Each number is 128 + 24 x the weight over its row's rms, rounded and kept within 0 to 255. Layers, rows and columns count from 0. The size above them is the row's rms in percent of the matrix's.

# layer 5 MLP up, 320x128, rms 0.261, rows 117-120, columns 0-127
size [101 103 106  91]
[[137 107 141  97 138 126 158  90 139 101 133  96  88 119 143 115 180 154 130  79 129  98 162 157 157 139 139 124 168 138 101 117 129 153 118 162 155 115 127 106 104 152 126 145 134 127 136 111 131 124 126 124 138 116 150 160  98 132 125 136 165 127 143 132  84 135 158 122 116 120 101 130 144 130 144 113  89 119  98 138 119 120 114 110 128 143 142 146 170 178 143 103 172 159 120 117 152 113 104 159  85 144 144  88 152  72 131 122  92 130 118 178 140 126 141  95 109 157 171 131 133 139  55 136 114 138 118  75]
 [169 147 133 169 152 118 110 156 141 133 152 140 154 149 139 102 112 121  89 158  78 128 132 100 125 155 134 119  90 137 194 126  94 119  95 136 106 136 126 142 106  90 131 141 128 169 146 155 170 119 148 142 135 103 117 153 127 163 132 139 134 102  97 140 133 146 109 118 116 125  91 115 115 173 110 125 127 133 144 106 144 151 105 132 204 126 152 108 160 126 109 134 128 131 117 161 139 102 140 112  88 104 125 128 157 153 150 130 126  91 151 128 112 215  94 139  91 127 114 126 107 144 138 169 147 133 112 143]
 [101 125 139 163 137 131 113 138 104 111 134 106 124  97 122 116 114  96 166 114 162 124 135 151 163 102 162 144 125 127 134 159 144 119 110 127 177 159 161 100 157 102 119 131 148 172 110 119 139 104 106 117 160 111 110 130 120  99  94 142 145 118 130 125 127  87 125 103 149 111 110 168  86 141 102 142  90 139 204  86  96 132 159 125 137  98 136 119  94 123 155 162 127 161 134 128 128 131 137 161 143  83  92 102 124 115 135 141 135 160 127  93 155 142  78 134 124 155 151 142 143  68 104  90 128 106 141 134]
 [ 83 112 127 171 127 135  90 140 127 155 153 125  88 101  93 117 132 101 139 131  90 129  90 128 101 140 150 148  93 127 144 120 110 112 132 141 142 117 139  96 110 115 141 154  87 104 144 141 149  90  98 130 126 122 122 132 136 119 106 123 159 142 126  97 108 138  93 139 138 168 139 168 158 101 143 124 123 132 141 104 107 166  84 117 198 113 137 149 112  72 124 131 142  96 145 185 140 121 126 110 164 144 144 112 144 143 116  61  90 122 117 169 171 155 139 119 149 125 121 124 120 134 120 143 103 150 176 120]]
# layer 5 MLP down (transposed), 320x128, rms 0.196, rows 117-120, columns 0-127
size [ 97 102 105  97]
[[102 150 144 160  96 127 148 101 140 176 155 133 108 131  95 149 138 134 122 134 120 141 121  85 110  99 107 125 119 113 125 103  61 144 156 138 118 143 102 118 113 133 106 108 122 130 131  82 153 145 136 181 133 128  93 122 144 120 108 130  58 117 143 140 151 137 118 132 137 129  74 136 117 135 178 123 115 138 122 170 150 104 129 167 150 147  98 137 137 126 139 134 124 113 113 145 146 137 159 121 104 156  99 114 152 104  89  92 182 107 129 129  51 105 108 137 121 100 110 113 175 103 166 147 122 126 128 126]
 [101 124  89 137 123 169 109 128 146  98  90 142 126 136 199 127 165 146 162 114 118  93 135 123 129 162 121  80 111 138 130 117 119 171 182 137 145 123 170 136 157 135 112 157 165 117 180 144 117 137 126  93 132 130  86 126  84 142 130 138 142 155 112 150 122 113 119 124 134 101 128 164 134  80 102 132 139  98  69 120 121 132 112 119  81 104  97 160  87 160 128 108 109 139 130  95 135 119 114 133 140 140 141 120 113 171 161  96 139 180 148 129  89 145 123 123 145 144 129 106 137 138 124 131 115 118 125 102]
 [167 133 155 140 127 132 127 155 161 105 128 128 125  81  93 103 150 140  95  99  81 177 147 131 133  69 117 121 134 162 152 100 153 131 188 133 172 139 133 152 122 141 104 147 112 119 110 127 120 164 127 123 110 120 107  92 127 112 130 121 166 150 106 136 145 130 111 172 166 112 100 105 145  84 169 162  92 139 168 123 122 169 131 155 146 163 136  93 150 131 133 103 135 107 128 102 111 121 171 126 117 182  92 148 122 123 158 128 138 104 156 155 139 130 138 160 165 137 143 110 104 117 122 122 157 136 135 141]
 [124 176 126 134 120 146 106  73 138 158 101 113 147 109 138 124 109 143 173 122 114 133 150 169  96 111 126 106 129 124 139 129 123 145 124 148 127  75 136 120 114 149 107 125 113 124 160 185 121 149 136 120 115  96 101  99 144 176 117 110 171 163  92  99 115 147 113 109 122 103 132 128  92 155 119 134 103 138 143 135 100 119 127 100 177 130 125 121 133 141 133 144 130 144  92  92  68 142 104 150 112 135 101 171 132 143 134  83  87 158 113 128  88 147 145 109  77 124 108  99  98 164 135 119 140  91 100 150]]
# layer 5 MLP gate, 320x128, rms 0.287, rows 118-120, columns 0-127
size [101 110  89]
[[147 152  82 139 129  77  95 123 131 148 117 162 121 132 112 104 157 121 131 136 110 137 157 116 105 110 118 101 159 104 131 133 101 118 114 144  93 118 156 106 125 138 114 102 100 159 102 190  99 145 138 165 114 142  82 111  89 176 111 116 113 130 103  97 133  90 103 141 121 104 109 121 139 180 166 130  82  98 139 142 116 123  93 109 186 139 145 135 118 104 121 162 121  92 139 104 122 179 152 147 169 156  94 155 139 143 153 132 103 109 129 134 117 149 131 134 163 151 137 159 151 134 153 154 135 112 142 125]
 [129 162 141 126  96 114 151 171 134 129 109 120 120  88 126 109 140 165 157  88 111 167  72 132 157  84 115 102 101 125 152  94 123 175 157 121 113 152 137 133 115 133  93 147 113  88 123 133 149 144 137 128 123  98 104 126 156 126 175 115 139 143 171 153 115 142 114 144 130 138 116 125 142 130 141  80 111  90 148 122 173 165 109 122 128 153 138 109 129 151 151 105 167 155 159 118 109 152 129  71 163 131 116 120 151 157 154 146 114 122 125 152 156 114  63 131 106 133 139 165 136 120  93 163 131 112 101 134]
 [157  94 144 180 103  96  81  83 145 134 147 175 152 104 130  85 108 165 140 168 135 145 100 142 121 113 117 156 125 140 122 114 154 110 103 112 128 112 153 154  82 106 152 116 100 114 127 178 133 128 117 124  98 129 104 159 175 125 139  89 136 112 138 119 137 167 113 123 135 117 125 145 127  98 124 108 118 161 150 146  94 132 158  93 167 100 143 116 118  99 142 153 137 135 115 134  82  95 130 128 144 110  90 143 168  96  91 152 103 146 129 137 118 165 118 147 173 122 137 125 109 134 136 113 164  90  97 140]]